Part of a small language model's weights: a smear gate.
Each number is 128 + 24 x the weight over its row's rms, rounded and kept within 0 to 255. Layers, rows and columns count from 0. Numbers have three digits each. The size before them is the row's rms in percent of the matrix's.

# up: layer 4 MLP up, 1536x384, rms 0.0494, rows 1036-1104, columns 0-95
# down: layer 4 MLP down (transposed), 1536x384, rms 0.0429, rows 1036-1104, columns 0-95
up1036 098:148107115104114133147113117135099147114156142130178135137178132119155106131100116154155123147109111133165156150120117103096108103110117134129137102212133120096137104128113148079139149094133126136189128159147098122100108143154120117088087070126107149129143107143097129085136129169103115154
down1036 098:154147118161142125150157115102145143124065102097127129101171148128162122119067115102102124137145132078123122147126147109095096136110133125127113147085157083088142145126113079119133148120152080128124072102126112137119112113106111151131095159123174154121114144152151171104152133149151137135
up1037 087:190093135159105175075109186133179108149147121179097136145132114129128153132165158124149146149123130114133149132147135125123124074121127078169141104123106153146152117155113142107102136141133133192140168125118107153114134117103155113116132113143108159154182179098115131110102125121144106140
down1037 083:077148130097140103162169128126091125079119151083155144153109136134144122103094126134111115148128131126159143132144118144136147153162104170114148145108134115148112144131137123132099142133132138060122060122118114142154093111067111106068144178136124117106140121132141105121142122139108154096
up1038 094:148124125153110110171115139059152121148165139141133139138149134165072128121102126147154133149177161158096143149083117131098192125115090093103113110075096131106145113150126162112129164102124132171124105117136144121132107116104145102124092146124097092138140148098130157174104118132084122155
down1038 097:115110136137169172151147119113102165129135126115100128147119118098108101092141115132136114151120108181115087130112133160089128187126098153134118146138106088160124142111126125147163076154111113102129109129153193127148120109119178123157125135124114166152160101149159117125119124160118166088
up1039 092:158107151083170140133151105109125155135172130140136127115135118138103128142094139128092155130176159119100092117111131140140120140124125148134119119181124155142122151135135108161112083156115171120096130146164133080107119143091116091124142134139125154113097124136189158106135158130108154114
down1039 094:146136124085151120102162132114136098147144120135105130101107094115098117139079131123070140161114166121091088122131112105104097094165130142143125136124111119106159169108105154152114105139122166111118163139093120088120104120113160105132136142143121102149108143120168146122096107085096125106
up1040 096:103132097092111177086103086106120166134144125155099057140124098171102140140107099143101108134148147119175158116151087125147106145134124088140122111146140146136106161173122162114151165074112132083105104155143078107105165169158080130124131139133115133145132126171139121094129126147162114116
down1040 095:127141154117168131083090147141116104128099116128127116145137118116144152140092114164123119139128132104183107103128143099104122124129125141090155159161106132139124114145133090101108126154113130147114136126091136126121134136146116131118110160099130156135105163136151092099072135129102138114
up1041 093:111144155155129132121145141101112108120096123147151142135151150160072176125137142125137138097152107148172117112121112125122161140134194142127084146118121116072152130116162141129112138131164149123163144150157130088124167132156121120135143080128086146162096151110134125131144158125140133139
down1041 095:094150148129084179103128121129076149131124121157081139097106143113123136068125132086142127142119103114119126078151136139132082105126127136122113177152113114103119140123148135118122131152100120145142124169101127131126134122127172156135138117097107100147147129128099122132114131104084149123
up1042 114:124145127126169119137123126102116138123108149172147147144143101151127172152136159164096144130131158153144129138171130120108107126082146122144140120144091096111122150127126111112178137064132121129123166155154085151154136108167110091112140147128082146132137171107116082123082124134085147121
down1042 100:163110083120138147134123138131129173114075171149140154084127121130134149098145112119144146125127108116129166101156117130100134102137128143128098117144117090116092144118092123127171124126089170104129174131157121114125115103124164106110134118126139128104145122140130123168111166164113138147
up1043 098:106096144131154115109132126116138109146177120100131153125145160141149153122105141137099152137142182120106143065170145126169141123123109175127087116141154140130109156076168121168115171152131134141096117132106140110155139162159104088115140162104123127116102125169156109140121155139152160143
down1043 101:143128166125154135138120132155172124127160114140109163146101114182124136134128153107095123097116167130111145092151161115125122117146155162108158121180151148106121165119103146107156166150148123126152114118133070134146122129101149117137129145093160163122122124137138107144096169130085139169
up1044 102:105082114132129121132123086141167152139153152143192117152127127099109106158101128129119151134133151093133124100158128098117115146079108131136131107157136136161110161166117160147114154120146150145094084122151127095103105144139119119113113127134117098111129100110138138154105111148167108122
down1044 104:080150112136120152177139097157171137095118108128131158151152098127133132083113154115139163137117146105137179148176147116124133150129115120107124121099150104115130135128117126147123108140087156057126084123165140130133123054090072117118080147091169133156088147157142101122138101159163120157
up1045 116:091096148134143117153104163152126135153112128133140119136162123099129118154126133133141071108113140119170158124093139148137130124133123179144115144126156109117129124177115085163105147148126170111107119117118155128109111106122111100100120170125116105123092097113168085142154152134150125094
down1045 107:135107176164134095124122135124132132121144093112115167093154116074122120128136111126166112133104164132104142135063111159104153139170134122135101118156125146147093105125118140138097180178155125114121128142110147164120139124103117132119114138116107069145137108142174099141148111145108129107
up1046 089:119122139148118108138113115160171133154112129120131130108127155126138169173149147106107118101142116141143152170138131159099142173117101115118125096134119123181083113109151158137111117084132141120156104136141146094197115155107114120144106095161152126115100110095091097096127142148148159074
down1046 091:101142118131145115141135150123115106127100142109129198159146120097130099150129110168120085114135121160120159169122133152161132135120118143140110148133142097124146137123124137148139099138155166117120165106128114087084183094136137162142145162108093154130098140120119091137133104123116178139
up1047 108:148115143137130159147134119093119099100126139112107122143200118149105116122097153133116114111132128075116120112134171134164102135078094155158170150110123105116106124127127113135069112154136104091100098139129130146117122189131109095111089126155129155133145145120129098116136134165110094138
down1047 106:124109116139171154129133123105141060160138161134149132117175113119155136125132129130142130143103146162143107088143147097157072102117114129107120151110154158131130109152137144166110092078129050126123102102138157083125137146112133132139095119136178122166155148114120132147126177100148156088
up1048 089:148157136131115093143155130097122136119108141135150142145127117157103133120065137168095113131123128125136157128091115100067131106124095133142115066149153118118131120152097138145148157119124103148126156117176141132066147130162092089096106109140126149149130129150155144144131121153078143117
down1048 092:081147138083141136128129112148041178137104095067140146121085150126153129113128101122143101150117103145135095200129127137115144139137122128123121105125176088147120120124124127119157158126127103086089130155144125137140116147109136111134138093119141162115157125131136126127152140157137140087
up1049 100:109102139066072175137131182134133100106155137119110137150114179147116147119137122109131116133128122077130166131125095162120151103121127169090078105102118143114119130122101153100112134111139144119120101157183158159106085161077112129153129110116122117110105139152166108143098171146126112125
down1049 103:123131129139125136171162123117123164099130156140118124144132086101128107136182102127125137067147149131108136189180124114157119132101138127137148103166133142141112153107156138136129105121108154094130152098147132127153186113151200108102150143142110070143128151127107131132109095142150123123
up1050 103:089119147135065112143145134114116079118130164120160143118139114096121108129181122089130132127128136139105106077143101092154131094123128158119134159122141151136162109099129133118127171114116159139103132108109158168115137120114107105120137142131142102146136148125164199151132192136116104125
down1050 105:089119101133114118152141121098158144093164143105120125152171138126138132131158113135175131088168129100120114077187088112151180091159116106101111111137153163128161098124139183123104129118123112127099146128134074150122127142120118099124150111110139114104132113127130139135137128127122125101
up1051 098:114105151127178164119119115119156141085151140142206094181115143138165138125165193164109156144118129121139138105109133132111056122091119095120124136126133103143099105122137113113143150127151091102119108145156153117101134182107124098109139127148122121121099057117148136131132114134131089105
down1051 100:161120150097133096124135138124158169134120158097147146155128141111141118124161135127119157129100161101103104112084162143159164108132171165160114162111144121150150144137161155144143114200129092127130156142114165121081106106137140131134135131136132104180152126106105139139140149110156111133
up1052 094:144103123127162141149126116123114115110116161103136116136101152110088160160112113171127119134112127138139165138099133135162139155134143129193149168165104162110164157146177144149088090127129160164085102156134124110162169140074140114120149144133140146136157099072131175114112143119153116105
down1052 091:130096123137152147140102150143139120096145136081139152194145132103128100164131131141145132121164080146155136144153096103118144118125144113119158123169119141161108151136148118184074080135111146161125147139137062071094190085115162140107149164125160109158119168131108122153116104092157116138
up1053 101:121130145110148133119133091133135138191110144140144127097154146134125143143110103108109111089137133100196135143116082113120119177096165126110109141141124112122100199120131146176157114143121144114120154118115163124103151134092115109150109107150104109129116147117142152110142153155166083094
down1053 100:100126162125142151096133136168115113142109125085153129138107177157102131116110131128123123111148117148097138160103102161129117124101098135080101122105141126091120139074132132173107129174125157122124106133137130125087122141114157126132127154105121123092102143166131131099152166129172143133
up1054 108:113124152138117145114119127122123115127131103157132113145122113149129111142166111105090164092118103106134169118148118097123111138105130127124146127143156144106122143158136137159173153090161099143096126142148127122150143111114109111121143112131133159111134128148119106104116133137114114102
down1054 107:114118136131111141137142106185146151107143104125143142132146160129111100154148131150164138115161127174133190102139125129114146083109153160072128143168105169138157093116100137109131095075134111168151113112128127120111141119138122121142118117114118072148137086150137123071116137114153090080
up1055 103:151135177117139172090090123153101116150123126111127086147164116127109134135096135126130170114125132118086118103130121124142146166110124146133140107148134120144066118143104156132154136126130148149095140163151080096091105141135143138118111103140124094155163127137160132104124116138158064117
down1055 100:080161112079128162110134122116122151138105172115115093131098140112126124105125117119128172101124134133099154118112153090138133123120108111112115116145153106110101134106087123141093137090127134137105094173129070088152180122144147122132116123122106103089160132129103099164137140127130118128
up1056 077:154109124135129091136184158129115093114160104134120170151139132147154127155113178138124128133145115099102111108116109160160090114131139101162135161151122147157140150156125116077117094154134141114188124148144075107168139162090109119138097089124114156123094112153148119120112161125094144125
down1056 077:128138087136126144141102139151134133122116142134160133151122150124134134164127139130121116150119079143132129142131122083110121127144154090105149131071109119075115116130109150119117154109156069120140126120128122165122118104140140129116188156119126120147124114133151087117147104085163114103
up1057 098:100100120140160100144136114120120088122116117143133122132133105157103186140108153133069120088160123135131122157159136109123148142071194149101148111124135129117143119145190084163102173109127113092142144126121126166136165136152142105130123096150122176132124155097124161131063145103142127094
down1057 099:124088110115163134122138120097072120105094093141122079178077122127148156137155141109136122133130126160113132127141140153179126100087137154117143141131116122131148111116152113137141147137138101079093157137097137172134144125150116138130112133130149132118119145138116182167114188034135176124
up1058 095:111122135131110098097080149148191132147177106089132119156106127116118122125166110115136137119143130098101175140112129108161095087094072160103119093144156122135109140122116129133145127137133137181105150140131154101135135140119074131131101115112105124132129165132120159166136110171144131117
down1058 096:140125123150123170130163184142157131100114119158116122133146145123119156103156158167157135158125128106129148114141153111097160097157146145108120147104114131130137106143151099122111122144114095129095123100100109130093147164142139141132149100138102157126103168121075118148100160129128127090
up1059 108:108135145124112113147130164107152121191121128115103118130106121121084121135107159089139113113120155130182108093072140072109120128120198145111111093112089127127090164124135133124109103128155146099148129111131159135096160131151139103105138118149123122162146169127149116156133159140166135133
down1059 100:107101112095137123140119131150117131146139121105104147150126170143112083120150154120177119118082102127132109097105122116124118120143110102106146121123116121137149119097107129104120135162152129157150160121143167162055129132084108146121145144074143118148126153160141095139129129113171156111
up1060 107:147112123099130108151103114149152135151089147136157140117145113112148155166118132142141168114162154147141127128124119132121134113122123104104110097127118124163100135096114123119092122091132148097142155131080140059073170113147141079143102122207134114184128160122137100116149144152180105127
down1060 105:115133111133093164113110139130119152092089154142140158111106085141142148158125110126142119126149113152147173161096186124124116102132103086112128090107111154130138143141083086113136085133124098149136108095145125132122132109127186095114126144110161140135148158180085098086158164177131099104
up1061 108:099139126103181107100115103145119146112165157130142136138094166087116192160093121155080162121188120121143153122114107102162120143097113180138162112155086169144120141153103178118124116117104106179098153108158117121117125116117121123110140116161109140133088145107114134099082127124159109122
down1061 110:124148106113164130142132108168101129149136118147157141104128163137107128161144135162150098088141086100121122164080092146126156137117142125117132144120102137131190104133126153097081150129102092116101116136087093131119167146100127143077132183123134183133159147124103165139124156120151088133
up1062 103:101146125100135125122132131126131135146130105139152153129122124143148105120151088104136155114160119123111147096157114149118091110115171151153081163117114143161121104112167103174129110110132168126123122137136118091123107125115111121125132142137128169129137105087154153133106149149130144117
down1062 104:120129083136163119095110137138122156129107147139131101124143077157096108149138116111129105081175152144141147094138151152101090132165122139152101111138122108117092112158093156105104120092131161118111167115133142115081139102120132116130120181112146137124140160132152101139121092121102114113
up1063 098:155130152147131115111189093163095083143129080137124109118150131123165132120134114136077159164129205098115131135154147155148154045114174132110083097092158153112116148101124152134112116110120127100174141089115133111077113110125112124116140128151123109146131142113121098153109121152129113109
down1063 102:141101153110121085109132122119086128178140111142115126125120105101131140119152127117141093152117116142125106145126118142138125156147143116098130134137142143134132131101125130128113117109136131109121125172127120158146126095106193161139099181133171147117131109109143181151165114095116144089
up1064 102:106064130070110141113128119156150117171134152147144088136162138130115129147122103103152119112148176092154152134174096136117181115116141094118122139127171131160177141125141159143160163078115157127148130103127135164082149133113134065073118135145126094157146111147158129155135123158142107154
down1064 098:157103173144150188145139129158129130135106114160122115178153144137162113110123106113132089138123102118079150139120128134157152152116146116102135115080123148091141143137117085106146104123119122112115104148127142146122120117117165120162110107107178097135081115133115149177116149131131165156
up1065 101:128128143094143138139193113119110125124122122113175167111126167141134109147123132133088135171149098169153136100135142104096124113132123139156106147123126123136098106117144105133103124109193134126126077131135115131140157111119154131127137143150089133129107135145136105108148150172158173150
down1065 101:123126138106110134150126163123112156121130138133178074152155135129105106113131140145114090116131115148132147108156160127095144134133135126117129153123125113134150097135136132119091124134176076116101146144137084128146099124148169138150141126098104120119132140146101096065156100136191164131
up1066 116:164083127164120136120159121130140127137135140122153122123133138166136105140141160165121154153157171159150141135153134100136077152151140160156122108155144151113144152127130126099084113087147127126154153149136121092153158134147127136133133143167066107125118133122138143119116127110159149142
down1066 105:130089122177137134148166167122146114184117161124163137161116131095135155150106111162146129075139116125106147112089108102151122138153109111131149134170152131151136143152086127127095126145174110106132101160174125100111108141112149117137126136117129107098137123112182154157108132109144115142
up1067 102:137109172094123172144123115109135136073146125131151096127143151072094131123158168152154121147141117142136177065119151162105120114112171123103118142095091103135118126126103130136168173110121084157107131103194105113108125122145104113084144100127116126111119095142147116137137115125139107075
down1067 103:104103105136118159131109146135146131111128096117148114149132094119115171135130133058123089124126146152146175124119144144119153170105154108120129120117138125147128126167092099140121158160142124115096181100121150123109142142116134132112154146126134166104135117159145130134165150148132097166
up1068 096:134097154114107126098108140120105116150138124142143145133168100128120137125105142094132144145188176110116135146125146104160110136080158146111157160100097169170152168105134095125120138130111176159134159115156179131162119162149073136129136127121147119175151149139159104131133170158116124128
down1068 096:138080120122109079178098158144113175074112151139151162102134123125119122116129127115130119167107089129158101108131084106095130154147135136078120115156083154138095097137131096101155123105127135140161133144113141131153109130100083110123155132113128123145086154138166111125105122124121130164
up1069 101:138132141076133082166130143146158123156135097109110062187134140100138110155115150152089147092143145121170135141142094140154154134130152120134094120178172149141138189113103157182144100137096132154142113099151112141147122165137109101072125103138122101135140105133121097147102136091119090104
down1069 098:141127146166107142125155161114093163114148103149130129112150131105135091146178091108143099101123130141133118154137118163126112141159154127139130172084123172062087139111169083114134116151130146162143128125117163186159106170150131119135155153068138129107133118157141110135136117128107137145
up1070 104:134146113124117154103168116126120118119127128136131091137137147094120101140083157119137128097126161130127130115123098155119108111095163118161144155179144117116122147153119126118146141139139194111127148137135128099133132116145114149102097119112117153129095119130120118147121154145161119086
down1070 107:108125108121103146126139132162135092115133134117140095111143154133137151140122093123174118094159086138106124142134143162157154126146134138097159145131122136130090092094112177123122140090127119158128115117109132151155122142100158149145147127142136111081126134093104136131116152123159118098
up1071 097:131110113089107172143116130135076140155134171176167141114155113076120166183117119129111081176153138143144123127150078130103143109159120098125104106117107183103109118139148097111124098170114136138144107114152104153142150119140104136098137130158152149140157104161157148135111102162160172127
down1071 100:135092113115181154151121135126151157146105141119159106149093119109044137119110156107104124110136115146155139114176156120104163116122129127064169077160117122110129119178159090123126148105095101174117129151088133128141111095092114102164162145117149161132143133157155092154112112125120112148
up1072 097:153111158102113178124171109108121084145166085138147125160183119108079161110126118104109135122125121118108126092156089173119160116141140106107090170156108127125172104122116144089110172161121105139135135127131114151097147112138082125118121131127153140133119148147154096132116156118136153130
down1072 098:124095115141143134151101110126147144112124089089125163114125139119109118100119158181138167158105137132166123111099166110133118113121107119118148087092102116155110133089102108151150126107117134135127157120133140086117133145120151128117139077112117137082122114047131119142108117147112153142
up1073 090:178111120126139101097140122153099109132128137143114162104091095141062148128093151085142142101151170124086144108134141074092149055108129139108099106142105135109130108101152170129157162109104177113200128121106152126134127129097092146098101136154148123140137161157125120119101161118106108102
down1073 088:128156134150135117140164118137111078173120101109105108149089115129125096086114108160071119120146143148150138070156110158151134117125152135112102119131131103167122117136124109127139107161114106142084108087119076132106148101151086083150123139170100149111118113108122115122134128115135127117
up1074 092:144127118177116101087125152114144070156158129100113116164135165148142167122109126138129136115131126110116123095128134050111153151113117100164131131112134118131083077129129166146126159103136129097173107122112133151146169160157103101140088068106145123139152157094099128150107126132096120124
down1074 094:146135114096116099150123139161137127123131125108117095143087127128128091088096129105171150171130103135139104100138099135139160127137158120139093128089159133125140133164076098129111141112123149096127088149147146102142156111177101166149113092140174135122146120102127120141115107141156132105
up1075 105:148103107143105126087152118175125139103110085108145146183160128150110154130160149158119137164124117152166144120090153085111117157135117150154105120121136095104171134120118157113133097123175135115085150110134132119096106144106134110107125100117102174107094147108149152189140119127182144131
down1075 105:122136123153096127095124117102146149121102089111117097145154139151119151145116111149127113175106129132126100140093138113120112182112128146158132101142116150148121129123100081133138120174129104127130141131155111141103122113119162146182091083110137166099125152128142141128111103159142143142
up1076 098:144123107129163131134146111144158141156110143116129153108170153134137110145104160166125143123165150112121123128176123162122148161120149137122122141092119171101122089119135105159096130104111138119116116146159119157147099116166159117151088119124138114124141057135119116142069151160123105098
down1076 100:092171114140140149138114120147117149123114151135161108138128128158126149132098106133132126182181099165162116158126085153107113179122149133098144129109119142172145162121095122129128100123122150138127114137140137100168105129137131086146120162153102070126134134136131154153122122135117157125
up1077 102:133098115168149138159126152096157128125130093108133132162157178133134075116150105133090122129148111158122132110115136148105195180134115150133095122161125109123165113153105124122117118084164110136139144130118117138102138139119134116144132063102125065126107123130143117119113125131124117091
down1077 104:126141088101150161097131135091207177153153141122161157161134126136121135134076154122151133140122095162117094136101089118110109132096154134100116082107107108140173137116131128121150117096116140154127151097113092144157129146110154081146120119118144115119125119128132100159128144096102101138
up1078 096:105129120125134134123116098105146135102137130132127099135166096144163160155150127126131133135123151145124151105071110144166120152151141106144162141096098102105168107141121127112137120109142112097082130120160157098117206105091123089129079151180074137137152181129122127155090088148121100117
down1078 099:130095107164131140104098127134146151102112176145120088140152132119172146159106142140120146131121081160096118106126142130136119124169101145146116149095152122152109131135105110108137120161138132142106135106127173109126118129137162137132140125147109127110117093118117125098139097143104138134
up1079 102:148129154137168124101131111129151095161109109106169156106158126077123092133068154142132141134177160130123124129081115127152107110083153127089146128133073115136153134118145146143111128130127127127176149149130132063146130154141137142073102125182120120143106105153135178127127155121108084126
down1079 105:131124117139152151168138112113111112166090161099131130135139133133093119119092065158103095124127141130166127146096118111119117121145129160098134129122153071134137106094110142149129141139130119169106134110121131150114093118163111170129104133160148127123106127143130148134132107110145134086
up1080 098:102125125142086151110110148160125147083143107153118126152145116117121166143101123143120126150124137120157160130143121107149155127083173123099121145128131122130101141159115148167154150102136134159118138182146147123097085150154094122120094108119125165162110089172155182144104100176132094072
down1080 091:111147090106114169115120106131178170084133174117182105124110141160170122084135156132128145150105118102152143111145169082107087113118100115090139102122125101121106098161131094119134123138104081145125119132129143106136130130107121127126141144115137135122069172121090100172112102129106135116
up1081 105:137108174089140115159068153130133099161130102133196177187139093145118110133104135114102157129113137143116170064122130080112104084078116108142146146139135102071130098101129089120132164156141159172101115149116119102154112102131088115140090149128121138141138148109181121109139145122132132119
down1081 106:110108121081104130147112130062138121136137138142146148126144144163111128153145144100096128136144131160140110120101130107131126138100128147154167156149136109145101098113112107109114153212176163173160124143094142113106138115172150144116128118091165109122090104116185118102137156118138106086
up1082 099:118141143090176144140118114126146136105153113105140120152151115154128147105141105127051116159113150159183125114167065120080150134097140134096090106108102125093128156101100106154136119136183128128124140158111158131097136114113120115151135141118143124125111096126147117112143156128118083097
down1082 101:137109149097132126146138122129115117136159127083111102096141176159120161095091156109144146122130094106147121130130151116118151163162105154122129153156174112147130122116085112066129159123123158124120087178122095106132095115106115101112126124169112144085097126133119108105140155093118096100
up1083 104:124128145088110141097148164120132084154114155160124179115173104107086159146109144157122160102136125152124128095148097075181091098139133121130095116139116137105144139128095119117109142104139145125114104149146108113091142099140149121104132162133113145126132161129136109104120118109131103116
down1083 104:112108140077140133104136128165159127132097130134114143143148121095136133122077143102168136120149121129088122153110159109097116161134134136133133148127112119163080136075128122123140090109129162118144093141094105129151182106119183136154103169102116139158160121088103111108165128116114081124
up1084 095:114114150146096172106162117163094110188128132107117117141138159080103117129093163100094133122137148114140120129092122091139145113122140136081115109104171141103139114153136107122085159161187135104156143132095092164095135174123108114152117126126123119160131125129112112146111158083119131157
down1084 097:125141107135106159127123132147136124128111114143143160087132150109158131076114135128144138109104091123172173124124183109155122104146128116089102147084113123150147099093145087153144121139158114152127128092113120153106146107126126113151128172114135148124172149133055121153146148087161104150
up1085 098:120107129123130117118159132137143105132126118162126129154178099101072130129132132132170124148121165084143111139136125118116147127157127115103068139140119154152112117132131114143159117122155126167149144057102154124054167119119135146093096123125124098104135167147160096122157167169163094117
down1085 099:131133177141139135136139116122123097087114067142084127180141129122121112110140143148183157107150100092125149189152121136136123150119086109133144131148100104129089123124120098133134129097143164143106153136130136143085131121151170126124127093064124121119113140147161151139124112111128117099
up1086 102:163101098145148159136095138134113143148134154127121100123175122164101125138127122085157111143135158124184097140110121059126138149126151161143114097141147110158099148129131154120125134107147138123116165131103149145123135151108095110140117128118167072122126133137119149130131146124155119137
down1086 098:155103152140092138147133126096163116063079142098093157180138118065140133118135137141100133108145135112129155095118205122085133134104115096113123145157154101163102099153130139152143114125128062158080100124171105111136164161110128136120116152149125161142096138106102122177153150115150104094
up1087 100:108074160107178083087099095157150112134151134143133144168095113123100077137123186120130137124145140116122086131114117089134096143120153158153122121154141128161144142153165141183159144111118138168153146110120101078181101152138133108123119078108139146113154129172146122115120138096098133151
down1087 100:131139126080103134116100158120130127135115119167088133134135085116133098125091130148136094096123120132130124147165103156158137115132097161111130151129113109094150171159103103086107111126122104103126178164148101150128153109108081071104130175102112189172138177113133169150112107134164129129
up1088 104:099129152152128144128148095128088121168128109108183094170134172120164113116127118138139121150116133107157113110112076150144186135133124143107076134141146102142134116118142118175149146126136123162105112141119168118134139113123134120125149140136128116125135109156119105138157099171123134133
down1088 107:130118133165083139141164154137143131163123107133139124172131103099087121105124090139184106133108141138144112142106132169135149118134118118117118135132158136111133153109113116164129142106141139155117119168136113167120144124135127114132130107159149137117136093099126092141169076140110118139
up1089 108:184142151145136196092121187130133116135130147139124149117146161119111113110095124165120109087136168110082146128137049145116188143126135126150102128149122134098148136176102132139118125155127121108127118126163110143114104200149130105119145147134153123164161130133132117130078139141142121120
down1089 102:102109129137118118082187145131097112124146123184166115169080159120150090089161136083168124130081089135114147132146122136170142132123111116114117109156117136135106153129140158136103117120168132126137134134123122130154123143124193091129155109149130126107147114102135115151077143078152120177
up1090 103:123115182185134116136128114151119085117115159154135104146142148127153132108120108114089124118136132111098140106103164141139138163080143132177098131116105093100138144121136145145129129076147121134066141109143144121114107177163118113126130118128142201101135133122138129145135133123124113131
down1090 104:081140162181133112143088116131142130140143140129107145131128122131128116091110094111137149082142109164121127140106149118140112133141135105159151111117113127141102151132115135147118156125135135119107177136106120162141157112115122069160111104129136108111144100104134125149126128097104121129
up1091 093:114138119131120136120158110117135102128109131128144120099107149108086187115097110129097109095156138133125111100116120156184141166120139096144106141156102137091110137124156102129125159141127135117097130170116146144072151178100132099109118162128122177115154180147158157078120123139143079127
down1091 092:120133152124100122109132132113142125131104120137098138148114099105124126103147105142143140153106121152080165116159146113105136121138120108147128101139081163170155106123129091143138093109134119096101129161123123123146136096139148107129105121129122120114147154135138165136152112109100126107
up1092 100:186117098123145102134152089122147134124115124138135164097153124127127128144117136145125126150120173120175160123089121112117113096113124117132122058084168120112102126131124076144111128137182171092125122134132107127080159166118113140121147126145093147103121137129112145135126124124087075133
down1092 102:092132106163134175138191131135149185107106097142112151129093107145148088113145136158146118146099131108141125106137105151140181111154116130118117155090111118166155140168147118131120156111094126121089142139152106126160133096144090150132143136125137118097146142118131129130105120136127105160
up1093 107:185081142153124115144103139117125125122110125130147116147183115105130109136139140121086100150150135122162121134109136098119088125137132101117150144170129154122112092151137110182170107054138139170131155102136132115134149124143141125143149133139116120188171115148182127142168112131129130135
down1093 109:111138121153120131164135126111170097107089148152077123157172138160159114149104150149146110106125138128149140093191121183103124117160141137116134148140139129161122139171119109171117116108145131099109120093122176131076124092128084141140142123084147152078134087107138175119130156103133113141
up1094 104:111089166121089174167090129130147116154156173123120131137150110079133107136105148122163131174156107121150143129122144150180130130126114141166113141126080139128095104105137119163104120124105157107111124143154176088070122148166103103105121136150093100154108111122147133113118113148123093119
down1094 104:103089141140118124105159154131156135168155141101136104124132167128164108139120123106124104154120117110150146142130129146139082114182104171109165104125136156102112096122113078121125100140136150117142146138051117126120139107131171123131139121082101116176099113121143141141086076125113068166
up1095 104:139125131124133150104145117088140119145158151124136102107172153112112119142162118103106110123145153103142139133118165136115138147129150178102107122146115164168163125123145155148126152118142133142156126103096123113148132109143111141117147107119133052148090119142076143150127184108113138117
down1095 105:122147095110117137102101111132099130133164173157156162135160146087164106147133091136091144097128119141130065106162129159130131097067096095101123089160149122088139107104138154170130166108144139130162126112113100141151102149123108152121107118165146147114117154155146164124082101109146141146
up1096 102:128101141099129127139148151155114140125131124154160122129123095137107129123145150139088123131077132177154109122085121100090118148101136089112131072125137124085125095132115126125149169108126153109137146125160104122132121131105125144141109094134114126139132127148114151149149121134125132149
down1096 103:130121188116108138132136118178141117173165131135153148103165120169098112121161144103116136119123152191091142109134157144127073117141143115108155097150122121150137120131140168088145133137106120165151123135164115141151129148179114114153147088120103113111136138114140143130162098126144077127
up1097 094:132129106108108143124142120108113145115111101137158104129111116129134125141141148138146096124123166104204095107126083116131135144102138108160082128134114113136120156139143132151129109132123166093132180107105069130089129160111140153126145152116166116196142140145135161135133125189081126144
down1097 095:122106153130108123187139128137106170141059133119153142109121161137132181093158125132217194125125103117118130088108101088108154114128120116172091112131142150098138173149156098149096143140074137173138153119126116134137140132088154148145181119091145102133111125138085139108147131116105145138
up1098 088:161127175108138199153153144146095103120131137134145104169145095183114129124091120170129142127116120178150102140136131146138123156122142174115186082161090150124130137102152150117113152135143148124152110155141103109086188121115136144115167134141123101141146130180127172089159142158142125141
down1098 089:090142155134173154142142105085056084156116117094129105169119136102150117097120123154118121119143129151136097134165113146072154114101094105095127126123117083134140112145132139134135163145117108133168148114103134103150123079139146144117089107098128124125165131167104121132154138080147132136
up1099 101:151073105167124091110172126151121139152136160114158146134139110152105160141108171171117087112142214133127120125105146101108144153111157147162098115132087155103119165115123108154117107149119136148108122128121114144132119137142143121144111163149129119141116159153173146130131124128120097138
down1099 100:136115135116182155102129129136129153140161160113145152140151134158121060104134167142132082107114130142099109066147127191125124139168132153153117129145116125146149139090120119143097125159126085203119164120123132157124131108129123176129129142109096116132133139138186115121145155110111150140
up1100 113:128139169171142191101106115078129140143141104095131126106142114101157114132117120113139110145134141123143121109152157092150134123123142137155106154096140123080138142092181162096155130155130148170125153137114147084099127127126127118111115098158115147115097130156102078144165128131155133121
down1100 109:167108139072115127139033127136145127131129155126169109137131114123159105104128099138161128135132137133135104088108166145115132099130151139132094102139161067132138147101149118110169114106089139136131136126132102099118096127121115084124118148141104105088159147130143126172108134140125114133
up1101 097:112117138125113124098143157142157105131141113111145107150135168095147128144141149187124168122133161155133110135090110074169158128136126108163134158144138131148175139135109119130089125122145134168131165103163109055113140120141129135129129114158131105106123109124136122111121127170168161161
down1101 098:131149127162131136099073165134125137131131157112094145141163123127110106131171132112131157128119120105151162177134179085160127144111145106156106145099118131150136124100126093157110092133128106142117153090140144096134129135149140157105168152099152107055101159189081130137119109140135108136
up1102 093:115124131121132119124204160099099125173126118151108198112171143127110079119120153110141167140134132150100118119147114111127096090136143080137132118147154130126134151092093129142112095117151176126164113133138114117164147104139160125129149127141150124140111122105113130138129123156096153112
down1102 089:127127147098141156141103114112135104127107121159158086132076130098164148093143082187097118112139112057155131141118141177103131159123097142095122147110105102136175112172127171114113143104117118094103126111164109112124116131085095176099125128089118111148148127147115135141155138154158138136
up1103 100:104153136121125120126166127135140117155112139141140154168127113159119153165144130084076149111126133180127144104094137134174140085119165132097123177165127151154156138132166120136118118108128142178117136133133131136162119104156097144152126087117108130126087134136124122134110141126127147092
down1103 099:138112035120129110154132148133153122144150143156151175134125138180173155135125123112164153131212113108111124125128114142103119163132126137137155128143128138116127109095129115167179121130117155086117159153133126102117124140137153117130110165131124156147120154095120143111144129113135118107
up1104 102:149120115101142154145179104109152147121146114119113108134123162166132127144128161139110143144120123142148132116179105135087138148136157102139108172172118116128133132125146128163104130144146112077097107147124127110132150098139170126136117130130096144101101099126160132126120153141117104126
down1104 100:117138137100078094129127125153098135120156123133144112154150145095122106121133170114135130153115097142095160164139157142149115152117120108126111153142113110125124099133158117115136118123128089138083144153122128127169112126087177111112169128063089130134104142139136130130150117130137111132